Each number is 128 + 32 x the weight over its row's rms, rounded and kept within 0 to 255. Layers, rows and columns count from 0. Numbers have three digits each. The size before them is the row's rms in percent of the matrix's.

# down: layer 4 MLP down (transposed), 2304x576, rms 0.0091, rows 2190-2236, columns 144-287
# up: layer 4 MLP up, 2304x576, rms 0.0183, rows 2191-2237, columns 144-287
down2190 073:141174143126109154109112148070050085136150133182114122132091112012163137216116120132128129147119071157154092114131140108077134139097137100125144176131105185172135103136080122125103103169041096130158138098142156105108137062142093131100131168161124119136153136168095121109074129131077156147066157137209174098132123148121147152109113097118056112124191126142135117128060081133071158136111143132158120200080119136144137067200092137165167
up2191 084:130118176114154073129149151105159115165120144100132158158109155120099198102160143192133106136121176161107137118145111109140112065105165183125090132081133128127101167151138133084137155066181120148147114097194142132207181187168126182170145127107164156164114071058146136163111117141151122152144093142103145210099154121155184125181146080144123085139113171115123182096073129190165108108091165109137110140125157140180156114061118105205112
down2191 093:060142139153093153084104143131115162134171120177142213128145134180098077137067129104122158125092136157117097119122085117074142097121151133069139129122130147104119059131133196153098104148161080100187137146084086121068049083137098086162181132114101130092173146147149128103182097082148139109150124126123129095140187129098084142106145116102141150081164072150115097165142127092107203103168086140166187059124160114086106132157181094054134
up2192 146:151147119139139153156170134144124168134103101126135074100227122117105168103130144089112107097107179125165125130107103136086147089144072083104173144112194187135145110150125207179127119121075147095171139114149128131092171143080071126118105111143110073113130176153127153119134168115111071150123122171152093175106127113133082206155132149112146123129150212161132156137130166132125059123117106140122098168134113175122138098140111088127095
down2192 129:047114177098158101177056136098149136140114104148041152165068120137120143121108144141117160109095072145092080167149143158183073092163133115184143083131094092170109176170155120146146152075094211086065121160126121111177118114130183124197112143096168139164152165205181074096112114185125111117142154170124176104148166189098165141135161117167126162175104127095098096093119127061133121109158175133130137182132125079164121179087112175162130
up2193 075:153143112190170101113134128135184131212047150166176177079162072118126140152132175103105097130130089128125162137161092152064189098132147110098147164118107122107164154178096159115130180133157116100109108092141091165089116088164180148107123116180093148109123155149117135137127082133177108103154120107154169121159102135109108163121139101151097129103109156094127086116122118030125108141170109133145135132086108119110144157145162130171106
down2193 078:144149122053112154103104117075073119092108109126113120187145148131094096118137144187147140135193141161137102134133143109158138120131129167137084113149160111131127137063156135108137078107154145112146127155123188168121128191100132121139135070091128128171160138142108093197117156125120080158138144139074141144118071122142157107096122126096121131162113139117151140163098175178098096118147151134069124096165107115177126123151112092184156
up2194 076:069089130191150109088092132137114127079110082138111103132104129101126125124039145090108118170151136120185192115141085139086137181141120132124197128133128104176137091127148111139077135134088155110151144165079097088134113186040139104153123121120102157111099060181161061027135107100139153079134110130157167125159147160142082077097171090092100177167106154146126113096147091145120198162104151157149109126119125095129123146130083142161126
down2194 082:174163124103120157114119160128109124118125097125103119161099086109142139190146145172152143113072134164068074119109210123127125133137149150129177141136183120097153176154107152174179047171187113160122081126161170145130198102228110177115141116064112084133177136124142151136143097092125083183095121096173060176169105105145097165136117130130156116100186089101070080156108127154135052123073122120141109143094105089099163170119139143163105
up2195 081:098130100085114187181144195103109102050111133112158085145123093121097134085153148140193097124153109155149129175131153169150147169116145154128173159115195148131089078139147196139094141129122171105140142140140087132154143094161115087111125124188094151132129109137064182163136139083115142123099088150063058145132127080122128134154083178123193141086152072096127138137109120174145166064158110097171069112134135157154090143183151162138129
down2195 086:124154175110150101092082147159103150195093156129112131169072141140143168140105111124114126126206182112115131109141095138132132099134097175093126123117145096125138193143090026115118180111169135123103110123154195117133171115104157127174106186125097075183143126153114086051161048139128069134151128080090180128148105094164129134106117103156042109196134144161057101130173133095178086182120103073089170147101106115137102118112146094078105
up2196 085:102120078127159117141113052120112134173201137158112139184172119080167108165067122126154152104159143146164132120160161143113146124178117051132108138102131166130129135095109161136153099157135105185128100115167138097155149126146074070155106057113132099161113119095210125158108133147078100188036126127080044185137054160143086161155132118126118121168155098105142069115148171194106133143071175143058075120156082072095137134145161161113106
down2196 093:152138094142130148088125130110137123124148135088097097131145113186105142113138151102129157124094144158062141129127082126156152205121077179159129123150152068054117153145139114122081104072137137121154124175141140178087108119084125108093180174173165175165191128107060095087089109090205128114193106125105153079096111137141103093127144107129145124106131102167088128077134125077140091124119162148135154144152125153121145142068101128106147
up2197 087:127143148086113135123121138145115140048136144154105124138153097148144098070075179111101155177149134162125127176153163102176125134156151128141207173132085112111107170110153043127146132124142118107105127149182127149142161059151165081162226117066150048147127105153082135109112152074122084084132174150087070111168153129123071118136161175140022113166182115096144158127184137109130122133131143140075115092172095090080103127105178100106170
down2197 089:081165086144140114097128137110169125111162101121210134102162165130140187129127117180144056143084097085083113120128143140085144117076146093163138110105187159170176102111103156137167106174095153162117167127093118128107079170134095161039131160099141127126089124141148124177098095115093166122135139118134127112114105125158139105153146155041168114104081132149129117112075117147065167118110047161189127041079162111169177101153087092195051
up2198 084:126102154137083063160078149092125107088135124123079161160103106127194099146169095136132062100143130085128050177123089165136177137145128144112097101116136112172117040167106123090116104096127163105180078107119190055103168192139183096166165148087132106123126114095139089118129086084123125147153119074095154120104135104118128123090131171143087145091123138147147098089120142069099146130115106127130046120065088121104185049101099128123119
down2198 094:163188107178085154116153130213127101122171126136157104084143093126118192136122098116123158107129105176122189140139197155137095166126121101132104099157136156108125118070112172204075154132168085155057134118114109167122172137140093138104090068111168132092153142111145197162161115150201113150081106161177107097108131117124097141103151147081150133121150125069179111105132075195145127160112169056104161116126205134132117200149158157128152
up2199 111:110113124159080179103169121123180151157135157107091133101144178108170164123138101101113156087172055076141154127124155180141141071152138121159157136132142155140118128132122145135103142099133125186168070137125121145155132105124077090110117056167099081137124161150119139128105153140121138152147136129170111148108112073134161174178154217110112142128107195174160101116117075141136064123154097147087109162147130134148081117168114096180131
down2199 113:177156152112145129177136134133105149143104127197114088157102153127114116146123120199087079171155102155189085132149073133151150191149154151122157138126141067191116111132147117109112153139097161088079193131088153129143113172166182126149078164149113167150136134122151092148103112110165141162108143111076144160108196126081122133127090117156142118125092107110114134116152184095107121152135182083168138112114121085124163127122093207119089
up2200 076:123134153067134103168169148133105150092121054189144146143153060137105083144154121100162116083100145149120087077150116109112142102124078133087147147130110141143053073124114081142111107102151114166076083148156179174156133077184121123163160098142075103129082142106095147099107142127118074142102151158153194122090123089145133103135116134175143071095170131126135091088144153121122081098175118105089153118156116117057156091147140109093160
down2200 081:082138121217134120107072118170094200089154093115169148105086150119102161093115118123110081175143107147080117128127161115102094113127122149118091110180144160102137098119067119157140164126129107109139130062148160122179107109120058147148127134122112161162122140129114117177101052100134188110152085142121047120136145111127185113107129129085077115082116103081157132147141090134126161149180092134199154123080093100143140151157147079144207
up2201 092:159126098114070153070141128125126111068115121201173100154110122149042128125176211128147160081120056115164173070150132143124126093175053110109127118042110182116149130145173149090113115132108147143150128107160109137134135129148112110173148130113115076200101107087141086100126159110118099136179157126091126129142123152207120147158066125131183092065117135189104122125120063136142072169166093167141058086139135105117158119138061096181105
down2201 104:109156133161076131157119127163120134165161130142126164103123162102117142110085127162078115149094150128186052153117085103128170137113203146147157172117083072174141058165127111152130124091181145063083122125120146084094139135112184150168118070067141174100141164194131143143158029096130170131138160120142122156156160108089153120142135143147084131123052138086156140089137154092105162138042183106147148141148165102104126157132200145149099
up2202 091:111056109126115124116114147165112088111117103189093088102173095084146088135169122081107132192134173062143104159096135123071130198085188163144068127123185132146127125148140150077137082136149111131198115148159202082115149088111101133131140120106098158178209160093141131148151156189112144154138092163130129136145126134106138151095074119128139145120147177118121095154134148137134156180156093103096132153118170138150141096156128149094090
down2202 105:121133134095150153131193104098088134133113155110106167108119137132122079144118132102161086114161086187061155118127100151191111103150129145144159140074114160142159126127110096116050138152211106132074130118084109149118105181096174166171123155119127178159077116185113187088175166082098126181095175108147136119152155085134095155129107120111130123141131118150126164148145114125157109124068098131102129212144137113142138153138167163096189
up2203 090:154075112108143094120132183102128133160165072140091119139189122096114139157148183167086122121129171113164165197101148153144138214086144081189142119144098125049159121118165147067146160191132203088121120186140180116095171171142119089145158060111077130087146129096098146059140060082150104120086082124133168155127148117142143117121130094142158133102163130056158163118183176126164096101132108132145173138134090218135086158119079112088128
down2203 097:094166074124133146137150100123091151183166158126136122082125099117155095124189070097192127144120121149101110107167136125214083087183141116112158174097104122174141129188121135173155115067102065151132148077138153136144088097111105136162102193126177076200093102165171081144107180131108155099163155104142072147139096129071133110103124125155089119135053088121102117154173084105130114150163079036143121157103137084162178112116122158175126
up2204 085:146155174157124090159109107157129174071123115107160104083136072137150089081171135114092114068124157162090140112154123127123114102074096156114116127143193116091064220103120147132133173075091110099140121159117119121122174156080146125142161096150126151087132087127112096100110161113081128130054077149188121109123142145148133092183099059113150037127140181126149101154123146091167127155129071166103095118087068136172081175135157087176140
down2204 099:044089140094120139130189146115168143118177145138113113135116138104138155172099145109132094125118110096124150151084124126097128113137179109125118087108129165169150069111162199138132072159170157110162084125143132133158100136139119140097133129052126129155151155138137181153175100159112103058173103092082135121163166173092156103147100159165075121122132129119074149140148114157039145147156146049132125228113153130140187182095172159071106
up2205 077:098123140106110153205166108102161083138150193159092114165186154123171136159110111126090160124090164110147169123131122129138132121118186146142146162104115111091124144134143162124156168125144121051123084146156099137067164094080090115085125120082119134149122142160135151102165091058153103091159153083096114138176122129157102166107053149158187109136119108131107093132115119073102175123119071116107204131132127055121161140107129118069118
down2205 080:116112066175155114103143077176143105101116080124143110106138159145124139089189155120231060167140111104104123088114136150095091110133118100132082102071157110135075136131144158159114149167128153160093124088116141115192162172116136123187159077119132137088130098087082134153115137141074152139060121130199172125147092134069105077154150139093115121176096075152157138137114164182101078133138181096124140020152147160141160115112113160115171
up2206 080:123123105119130165176105140124187089056105112119102120173138144124165161136065102156231129170133095137139214124165134183159174125106155113106164096134204101139119158041156100135090100216122151055149131095148157127130096123144150154124083168143148125161142110120164087182139149120082189075144134145105168052100120200148170157123103097142130127187091151113083135122104129100109211113131090146124080123169126199094121123156111094104131
down2206 085:125193155126025138109230131139164097190119190074101105152129130161102090057170048081076152133159129173127117109083138107160137111051067118179131112119062129159107156155116140164111158089099153130112111126122069106147133147119169097149115142160145084066119104197127134127135148178171124139052117148206161159149104096164103129146165140125132134082145154099166134122123153140124080177131159155082138118106137084144136095163177127140100
up2207 077:144182098129088142130083092118080139152211072089100132118127178112134135102158152180169116081180140125092112164092112132142120122144134114144101173146112146148158124160121079174129134104109134160131069160071116175152149108111106070116085120077160095107120133155120100143202092103202163146069105068175158161106124077117135160117139169124137110137113109091121171093082112171124147157201113155134106147090098113120136147137074103121193
down2207 086:135105149146106124106152138141189123134091129115142133137138173132142093167097136170110134216066128163096126094142140131154152161124148161121092147142157126098103150111157166079120102122015128098113178106096107142062166171147146153130133132156115078140178128096093122128087129135109120136123096132109150104053117144119141130146090153153121114134098180157150137101129157101106086128073181124131126111085172182123133146136130136141062
up2208 086:159085117126113141127103156067159142171115122153091104166113184139172171093096142151139092109113118135073147134123099161107123187085130126129162181169131143145161142160135176114086103199089088138189103142104160137085102109079069086106074163101133159190136184131184112128099103211137156093116146112140164160158134170067201121212159106120104172091151179144164105104136160115087098061200120107133169127169105100153117080174153190135090
down2208 094:121128115093159125116132100168113078141126146168057158147148100141103083130158090065123150112120108101099099108157132128139124082131115131149119110168091153113132215092098104095152163116071159093067110141159038182129131104180178136108164154149174126051100145131146140075170153152169156169157096179130131103127049133138137152068141153123111095201102086173153195094141109143127105121135095171147178235113094109108123134174082113121131
up2209 113:156123083095126109179149164050085130072094148131105130188142185174109177134115127130176108119111144121165148121130138136125177064143145069096156169133122183178122158145130136068126141117112116126140098140143122150091135073046131158183061158093148178116122126100129133139114151152159083096072079110121187152147177099148143169170105132180114175090113145174142115103136142130154122125118059148164105093196082147117181083131186114094157
down2209 125:137143169173157133079138120176139130155114141109131088109157098104095141113128122101083136122060073120145107088119114144127101143195100163153152120127120161090114159126100182188199109064160130124183190140112156110166224121137153083159136125125160106138123096133207123150115129116156141164102112144138155132148111155079139119088137113112121085117105132095123078118171107120178164204088165090119085250090149169197117173074136096076083
up2210 083:112156119146126165134107091160151062127115133077117110160103105085101073147112111163107096197168130102103147121112094133126118129125174163115189108175121082094135219026091121120111138133123117141087107136087065125085132153124138118096094140141145153130100136131147107104144142049126121173166139143141080140157088111120174118180134083148134175116147157134161185098118105105147171157198107090130155153137176136143112146175079127117086
down2210 087:127175103121097107084171133123136142157161132154149114123115150147174136112162142107145137130115174127171135096136129094112150207115114088126112182092125155192082150127116158178152102124032186116197183146143171096139114106166138157169157115116115071116099145126108126141095102181139134120099197111092153079120130148142105079134095203109116105067144159114134096116167158149106119110110075183132087089055070103085154120036122143098098
up2211 085:141110127153151107142152157130116140070096077182163111181186095144148129133106138151103118114153129085160111164119149114152135156149093113226130141135159237155153133134114052151191078127104131152105218104163113101153138163159165118159151144098105125203158183119106154100155127138106123123141151159069152183132121189125154143087111108173190082147109169119093075071116179101144128189145140161088161107159091145098096095114121140097116
down2211 096:107138114105133148088149110098084104165103138134123204141100131182124128148127116083129129097137120147088157142142063129099095107104128134062139147140122068102089173064145149140107143151221116094139094143111129132092088124075107181133108135159190126103139168151148129178155087155058171138144144129162143092126212144095129116152124077085118126166139108107135128134078079151145107131123106125145093255127129144117095144206134130178179
up2212 073:127145155131113150166174109141108079115150138102140124080141138141136114110160129098137142097111044120135107122121094125092105122087098126146194106126140074194089097145149206159121152107152105079097119134138134146170112165171144153120109148187131160125122102131147072086111087123149136126125104098146167130135146154125110197139122110102116145130121127149110133128141193151185167109084137098102153151151109098164108157122103181141111
down2212 075:146127172121144136136089112149123148149110129060071132087139126105165160148115125093119128083140118149092095080119107122107108117170168111141127133108077121121129140197147041077166121143209133154131084112162136158160166099168141109183139126168176177139136126085152129158139117095130162076125122184122128125201085088122147112157167150187097123160160128144077063154156000131097179148150155124138099152115134182095144187153134106115190
up2213 083:137102127091111107130114138104082140165145135115156157141130130117173104111117093061169122142082061158163133135115176085091150155163082085139132107126101117101124032104185120163096163151129074113122175170161152092120088109092132087119043128169129131125150140134177126092147125127075154145157136105108123070105177132150101156161139124139136114108091123127119095160146077098100130113071098136159204111111121145153157126153112124121136
down2213 085:137155147138117169128127112162149186135094146088105106063112099159085145129158161183094126124164079118091081083132124155210111139099119130118122140101135152122133114159134068145112152087073077176166115151105141148122125156144133136238146114164129093161111154079101095140136186161138092089115106119187155178083093112114136085095137162114130145143082079154167109144108146105176127120140206100115077157193161119121120118122187137099167
up2214 079:155130111112153126145074146156128161103111103097133105130118057058152176076115142117141152177190156175117171108166090121098169087166117100122111145102136107189124078158162093157101196116130107132129183068125117129155174201114120193092128161204140145166116079141115120046163121142069167107151123139082137083125126155117126084159164078100137151186091145185140160133096150076142135142064106145095098108146130110148081147139098085125154
down2214 084:139161133093050157139113154112153124128127148162107125133108122193126092103096109117082133044059113157186111091105144055122139127094134149125109188126132176097108141099107136157148073096056134129124063204119144141085098065126168130137137096107107083097119171148112156123141122124146168147102169078192178176164156116179120110094076138153149101140143121090120127083112164182134119092153141163135129189124116156150187132152187121182128
up2215 073:113129126121154098058160141154135107081129171134136140057121149161107088149114135122100123173123124083054163204081198105149120157172121075178123112130131118190136118163146121113103173112139154146132094099203063148191153128151138124127101171122159077154129067144204117186198128110147110142135149129107135117144118146136113161164158103093183159130116155149102192139128078153114135161134168131142163136072125049166113113101140096129123
down2215 076:122111143141117128094145112128098109141168145088197117125115127118086129151082142167125107154115132126160107118133090115145180108099128106162154144094158133176188083157128156092170075116006142125158204143083188127087154169093132084106126121128113078143106136136050095103119166062076121175157132057108143152119122117149110135091081150131088103104198111109136095169095161080140128103073137145075159069185124122160194125143100136136091
up2216 070:144167144099126121162186133150136071151068183188140155121120140095141160134126137119122119162072180123131109128105149133110166142075095145130184092111127130164121141177154168160116150063135074123132147132094158161170115129095185121116140141178150067140115083140164144082087106132131081117096104149099085120107138039071116167137121066075109146127148137171103094122135134164115132192102152150108156125080127118125167129122162168117146
down2216 071:143131132163157141131066099178141164097075111116113056124112128099160086072155144154105124108170087153073107109132109133097178177126180106088150152052128142126148096126169047108101149189196165181150086107139109151082122113195138109106138107133122176138180145105101113165071191131168171123128107165122182139135132080119131169117138122149181086153092096085124132126150032127168125142150096123159112125120085166129138110101083100169165
up2217 081:194113156177082120126112127148160133115092067163128201105092132140135061124103151150129054168112171139151119166129137120144081100173141130166087190153143135146099108194047112122159046143114111183141124117114161138070147161184132139139143141106142073164170126089141198161156154162148115172155166128129129153170102146122094155128098138158122128080149096123072123156157148140136082167179097132177187146136089134093124193135116087146106
down2217 089:182164094138223126141165107106097156133104115086126100183125141156091158116145106084169145119137133137138132116215092142198122080065160119121164119118129084144134143111181119095090226096213158050111108133100111094200145115055109142189104164159128177121105114195142098135159116157111170089115121170069110084146180107088131152155157121089168137153129119082118152124148057115067146114102154066110066183104174105144059167087125156134117
up2218 085:101075136146148141144145123103140180124109170099048079089093176182173142093175083171193126113136126110123132149145203060099102135079092150160076111104148133104086153166140144141155179121080134084144106062100190150207110130099112136131091078088108105102107117105133130100108123150111124139072081098068129152116118150156104178157159121112162070138108142133171163129139109134122126062101085081129065086153138093175132154126090103151151
down2218 093:106105172113107092144058137141137092183111125146132144154137079094091115158153160103095162148135128150163138129124084143176147096187130116110143112176135136094058117112082078155137124131049121124103164145138090173071139127187097111073153159150135202103175147149144099098173142083139161076135134086202082095172172124156118194104118114156133168132184097178116124097163100156138147161166106200148133192111136163057137154173157188116167
up2219 201:216170116161162185150154141084102177102091123109144139144127078142143080137115102100091140118057211120152072178113135156142163108148123119174163135083101154118137162096172101087122146151190112115179032154136117123157088137162092175085150160113141122083150125122110100132091168145092084078124120121180122043097107106106074114186108111093166135126126103175169130114086151149146128198122126111133149189142166153148151153131138113099086
down2219 142:147113193121134126144119186106150150175103175158116162146106167088142088135080152125112190157135115105119119156069123102156137071157119117148154101105057138156102120058133146109072121187135106118168141098131167109117166166108121097112095131154084115125088157170164118110145136135111130100125141166149143107122132158168099165150110168143182152111171162134097086104123074104080136126137162129103092255134067163115154148056123092125173
up2220 080:109126087202175130127158149155057167143158124119140110171125146123150158148127108110132129134150096190128146102113148140115150149180128094107169136121116105098163169104071124082124172166095117141134091097131120104102097166139106103119110169129131169092149079130150138126184105052069183136153102102212119105163098146124175085114094179113204067199085155156145116186096135099184120158116073151143128159102112149149113104136121085116132
down2220 090:126138109063133146135122115108124120109176116180108117134087171147102115157101166102143136117107128151127161123135124106134097180140065124107130163105135099148121171136144190178112128094143130030088063203139168152101084129123188211076126100151125133151104155156079100133137151172166158108100090124145126193142178114172145107057073139081084173060192143140133098126147170166120109122097145100114076213168101120099109136094149136093114
up2221 163:109124169113061090114169114119113053172133158106139131096081136154138169153147129131084102138179105155120139158163180117116128095098173081141121130055171125126116121139134127152151142129166103083142141145120153039156062112133144091122077141102153086152101140204138156201096155117103179185136130055152155148187091100122078117127096149173155124138117187148143121103090151134156086092102200136101153116142160138108156080132180159127106
down2221 134:136076216178147095114085184093155145127189172197077145180160150090136134111139146128152172142128097126089135108142122120117112109169082122100139131165097138128115122124179154080089115101110142151140132111146131228092135123158105112160149151120141147119222177093116004058091128126147085129129146163074154110097175191101180139166160128097127149170126026098087185166125080150103136149093074111146173132121094088117151171133110136114163
up2222 091:140107130124109099074136152154161130139132121162075144119145115170112183146120150128141157076125118162099157118132140110128107162135147102113126083113101126082163111165161064132070176156154111127156104092048151146094119129111104089147119121126153142165088159161218146154180128128135104200194140149102125104071151077109098124183134106119087128153153105185143124099116121146103124066104147207174150107087078148115140118102172152142086
down2222 096:196181091096128130180148135130129120178115110116084134151101095080139108085179118170142157142164119106127093128134136168107119109126158162164150178135164143110084137120051164123201117122052088173159120132121132145165127103150141153149158177126126137122095086127147086138116113078140144164129093086154122205169034148117116113080155151104161152107098154076139098166156173096096120170096137083110165155142145136158160158121114105116156
up2223 084:188134100126098120119145103127064124128103092108132174152129170137105100135161160101192129150142178133131124129184072105076142093116105107080178093139143098176164130188083127131121133114153152178080132147135142030160081150081100090107123116104097197133162130152088088081108141105073196147162122111153113125140141068093123113169103130113171177075126133120161121149098215099103167162106147155134165110173118068127157109098176138112125
down2223 098:125111112103120138168126153157111123064089086150112097156153100186155134142129133125098129071127036133151152137121144124130128156149148090099109126135153164098084147102100133076154119126234123093127114155111098179017136144143147213127179138136129132126148162136143120165098172132188134103145124116090101128128152147170143115147138113093169112139150125158102121136107121136179120139132147086156144230161152162132092203163127162196156
up2224 092:161133184115121078173124129110093134126122102147104130170081159155188140133176088100130041115097128196103101088128117121137129124157129091079166145176139104121121105145102113081130178108117137069120168152127077105088142140138125152138166078109140139102142197156105103108217131133079133087140155079140148184200128127129144113110159191121117153133147135163159170138179181066176162107113111123200097140105126137109161155103135133165096
down2224 099:097130062140097131116103150136171140128142137117130122123220142146117134140128093138157171121148088104166162147127101107171137097116118089187077156119176171133126142078114176112089145168098109165137129117147133106159138121113109129094068138103152156135127139103152122152106168197129111114158117212133116082103090138114108043170122069111122138143165166120107086152085127133079147093131115086053152061170146127158129053083106109118132
up2225 187:144127114120186144132181104080065086109131136144157145117173106071093118099137104140102138135121121126119125144072194147079168079104158080148132126115130127155127138116139137143185160153154120106185094149163128094111124105125109116082110117110112158141076121105121105113124110139111080154081063161154096110159074107148098151148077161186151134146176146160168093096096153128187154128166063156138128164152100091115129090094107091131168
down2225 151:156132080113158159125159094088052124090135158152156147119152092071120118121117091118093155135091155153078089145080137156090165113100129062109156122106157144167119125098148142118171136156216110135153114155168136095122151109124121111104103125087073140145092142119118070157142136144126096156087084115157108096155088100157113151166121127192151159116171166154127126094100164173160141130141088133148131236127134101108155137089128105106180
up2226 070:133076174100128170165160156123151120136142094173076133127121079076171130130087134117152160117118121118133133146127106171135139100142126116157123119100177132103081213084110162114149146138160155111113112162197107150143114093167128147100149133150155119119172167124105130169123129090132102173188129168160131140151129190117098134126136152120137053169140167095126127136159141106086230180164114087114159117142157218105124084097147108104134
down2226 067:081176079119083146138094124138136190086182145140138103127121130181140097073185123140135089135185165070161142135095152157143151101149156167178115118102123144166100133127149179100091133100158099082108124135112102145103069098123219083126139173124094131115118109132095117100189095088134159087121093140112095129131141122132122137117136075134138148181141087149100142150119158178170132128086148146090157129127151072111122109141147101156154
up2227 080:090086138069160125102122166137078098159141114109144138125105100103157129138187107084093150089107146145169088096106111072117151157129101094099121203155135128166104119141158103176090151134120150112148056144080129111155149111109148162128212083124077083157119177164172188183088112208136120105146164170130149091180130125118064105130107192166132123102114146150133089139189080109100149106105124058136131100120070107156074094140146139108182
down2227 087:153186108125110067199114158105105107100109133169122150164113093155116142116155155152162117169148123064068149159079152166144073069123105159127099119143216174174141145132131130139151183116102085192145163091138126172114153147122118167134094193086112181148090127141147131125127129081123128147094090105121090130143141137123183141133131057118078159235065087145169155135113127120170150125146164147103150209148131154105159148182107116238146
up2228 097:111101089133145087156110146175145084123150090155133080098094084155086176112114137150173108162151107073123131175108062172078113160111095143188146122141174146157128115154145202176122180147159128070078096116080146181130156146100082164131110117150117151152046126078137150085169182131109111154123136097166072077095107158151115162099199157131108176102130091128145164095159197088141154127145108142158141130137167126178154129095137185122148
down2228 097:103147199170119161129183193094124135144144172085138140217128132062108088158119103113139129139185046129153130115122173086195136131071150185100082196114081128159180105049182102102091085109134151146123141186148136098140111074141172110129170108152067153122151136152127105149086068096116111065118136100138171121102204123127148102133133093127170121151125140126093092159112099125077131116120136107122143221138089109137124110137125111073169
up2229 121:156116189131129153171151140120164121095074130110150155166116085142135104169091130110126119084145076137127113101129114166101190049116115169118118142116114182218155079104142150051125140135090131142092140133135218122162121160123164126185120166132105077178132125100086156153126093090114112153146131114095124171139094099116139134136066105117120120072154161137081143133087181172152101111151074171132172079196128159103196129165129099147121
down2229 125:150122140158138132078074068149116127133188127159122040067147130117126160126149116098189118138118143134132161110139119087150143176096144119126181114147152135064141152139115157134137122118239102119151109098131068129087091160092079139106078084097142166106127127159143065133111147155147188161133138124134151133098193159094143096106186098082108072132096100128171129112151063172135163154099176100096063025144115098170127181142147107056121
up2230 090:123106088156052163142088090136115171043145174145116171126135144119108160116106108122098111076169139198078124120133115172158134107126176156128106105224135140138136153096119081151121117142174118167098142129086072176079059100130170122092104080119135136136079171085182109110164139104144139118096126166100105119109132102122140171106090202132124126137117116130156101133194103105163135075165089084152171149090137183108083195110165100149189
down2230 100:171181058136107163102189100129149160151145104090080123149055160117160075179098146164117146192060132136214163160120157095060121128083059108141109139113132154183136127083141128156090134132084114088106122147106133058212175154128164112181112194135073178103146068163123165157075113140136094148134126117120169143171134073134088133121152121116115140092089132112108138156123139106086148197111129160216120169151161088136118143074142179126101
up2231 071:113086136164153114079168075131184111098116142114119145125106122140165146108112124134135100146166151148156117134152146101101111139102152102118121102127178142088182103112109139133132094164124101189080103192119173138133102102119104162126137091147120119144145157136169142140114123192186156151088153145239143125118084071075163092138151059134103150076187188115088071078124103221113082128090126120184143110180158105214084168160142113120136
down2231 077:129085160160156102149083080161103207105145134143105142119121098096116087132161138139155153157133071121117117082117144141193167123193147148090182154145054119186138115103150108097131154098170150154115147091097125171173109115153113121157136147069133192182108170125119110110105105083144081176144149123064056078144186119104124220129155147169089119171110083148078163121142105136162142111134138145119147140132066137124163134131089154092173
up2232 084:115113106163091123118157121097147126116106140106150111185097172124143147143052119078130121073127075110137130111169115130113131072164135133112089101135124088139127160104124201100145138189097113088153145101120102109142117139110185145147118120133153171088126157123140114123112111113112203143132151141127157130088163071112186145095121170122112192097088144072120153098146101087138163121127156202175122168142111096138131127124133097128129
down2232 091:162159115125129163105096170174135081114155105149112032063169116129132161088171103186097139124119161095123142125136104091157124175152084160132197139138154134115086133122074109128090149117089072170111098121132154106197112133150094176096188118136144166135166084131148069148139095164151105094167079140112111111106091135153092120199135143144093087164104088197154146118092152170129112101169132157129134138175172163117127099109140157127156
up2233 075:144123146060183125103135113163123181180109154140153134125143097092078130161153168091149107169073091153132125133138119122083116107093120085126136147154129139082132147083139188135103201103150127100141161110151115108142145070171134129140163158088153077098158134124077119093110131155140165151127123116120168080137102138170152130103147137119156104152182120113112119115138123122133097125029133156158165127102121153138096136152088110106048
down2233 084:163124124170077170142131136143182122114149086076160181141171082122124137075083135102119127098128161070086140133099142158168190104131118152113084071105135166145149134212109141121148131136165180103128149079070146139151127172092094081187119026156112184213139159152116126158096098121158060140153158173099103122119100089096138090147114142098129142112104138080102110102148144123185104135149159082125140124181163170130191140096106077112161
up2234 204:150116064117186153133210122100071093078141153144181130127112137103092098085111119123101175131130143115100118155086164143159155126083189051109140090113169140155115143112163135143163150118178082160165094127175093071115104133148097117101113170126096140153087103096082100108135138163114107170146087129144092090133098095176119100121101164142162158120154131155190143144088158141168138161160106154137133167151111107134138127101124088151125
down2234 125:156120073107158156118147116080110084094123125145156138134170092091134148107099093125115134140093141123088070201047133135105150106114148095134138129092169142163099134104137142081166165132171102143163112130155095105141122096131098137138087134075095144120110141108102105147168146103127098161075111142151104089170153088126128141173117123178152193091126142148138100086146154154143137162152112141147155232140143085118137163088140093105184
up2235 072:174123132137094098178158123099123166133175130157127135149129107145137104143135093150098102197084058126117130129122080140078068157083165101056090100097143096153108103080162113122152155069141156113187172174109153075094140136123148122165092120106151107170125152119116150078066071168142110100150141188126182078123143102139153073118171158173053119172147124116088117128157121121111116151170162118118094091159147058143105145103156136108134
down2235 077:053138125096130109129094140193141098116137152163115106114097146146099090093140102107123095103182131092141132082120151111089152105148148165113161069168161177093208111135096163128136111121142106171139157119149148168100148145125090132128190109148133123110187174102142095135159149065142160114108179108147088119060089159140116110164122119173125086106078100126126195117131089224133138105145157184118169084198141170148180137175115097176129
up2236 094:116078120134081110091137164167145124182159140154194105168145129117084137154177131113106126170170123186110098137097186118088120122089167095123071119125133112146091112113137085149147080102095126105147088185112073116082126146146124064137110152162120159164119117113128107121159142102116121118114091055127066116128200089058092151112083163165138134102181118075148111197115158133181130158129119112112094150162134078126116099129080120120155
down2236 106:108126141113132163177078074147146116085082123087104200140079095130145133103099115147148144105130073145194217072153115112154109085140076134111100086119106157074100114088099128119104201126116145113097166108092201125149114169112133138096138137133104121146136136130125170135080082169112148132140164190087194130168094132164166107093096142088105105127128179138114121140141118137169144137121145125151156209150161212113117117100133144138134
up2237 138:110147121075106126119156085112127130131141072105146171141095145161123161115144079120127133099099119098106158161129087140068139199181099112126162115181141190133095173171083102133126162146107116108077137151117188134140152149135116143159108148097128150036110140126070181193155160132093129181094140074126128133158079096150140151146118139133118188089111217089111162084108165117142122117135130076071164115113155069125161142098134187161173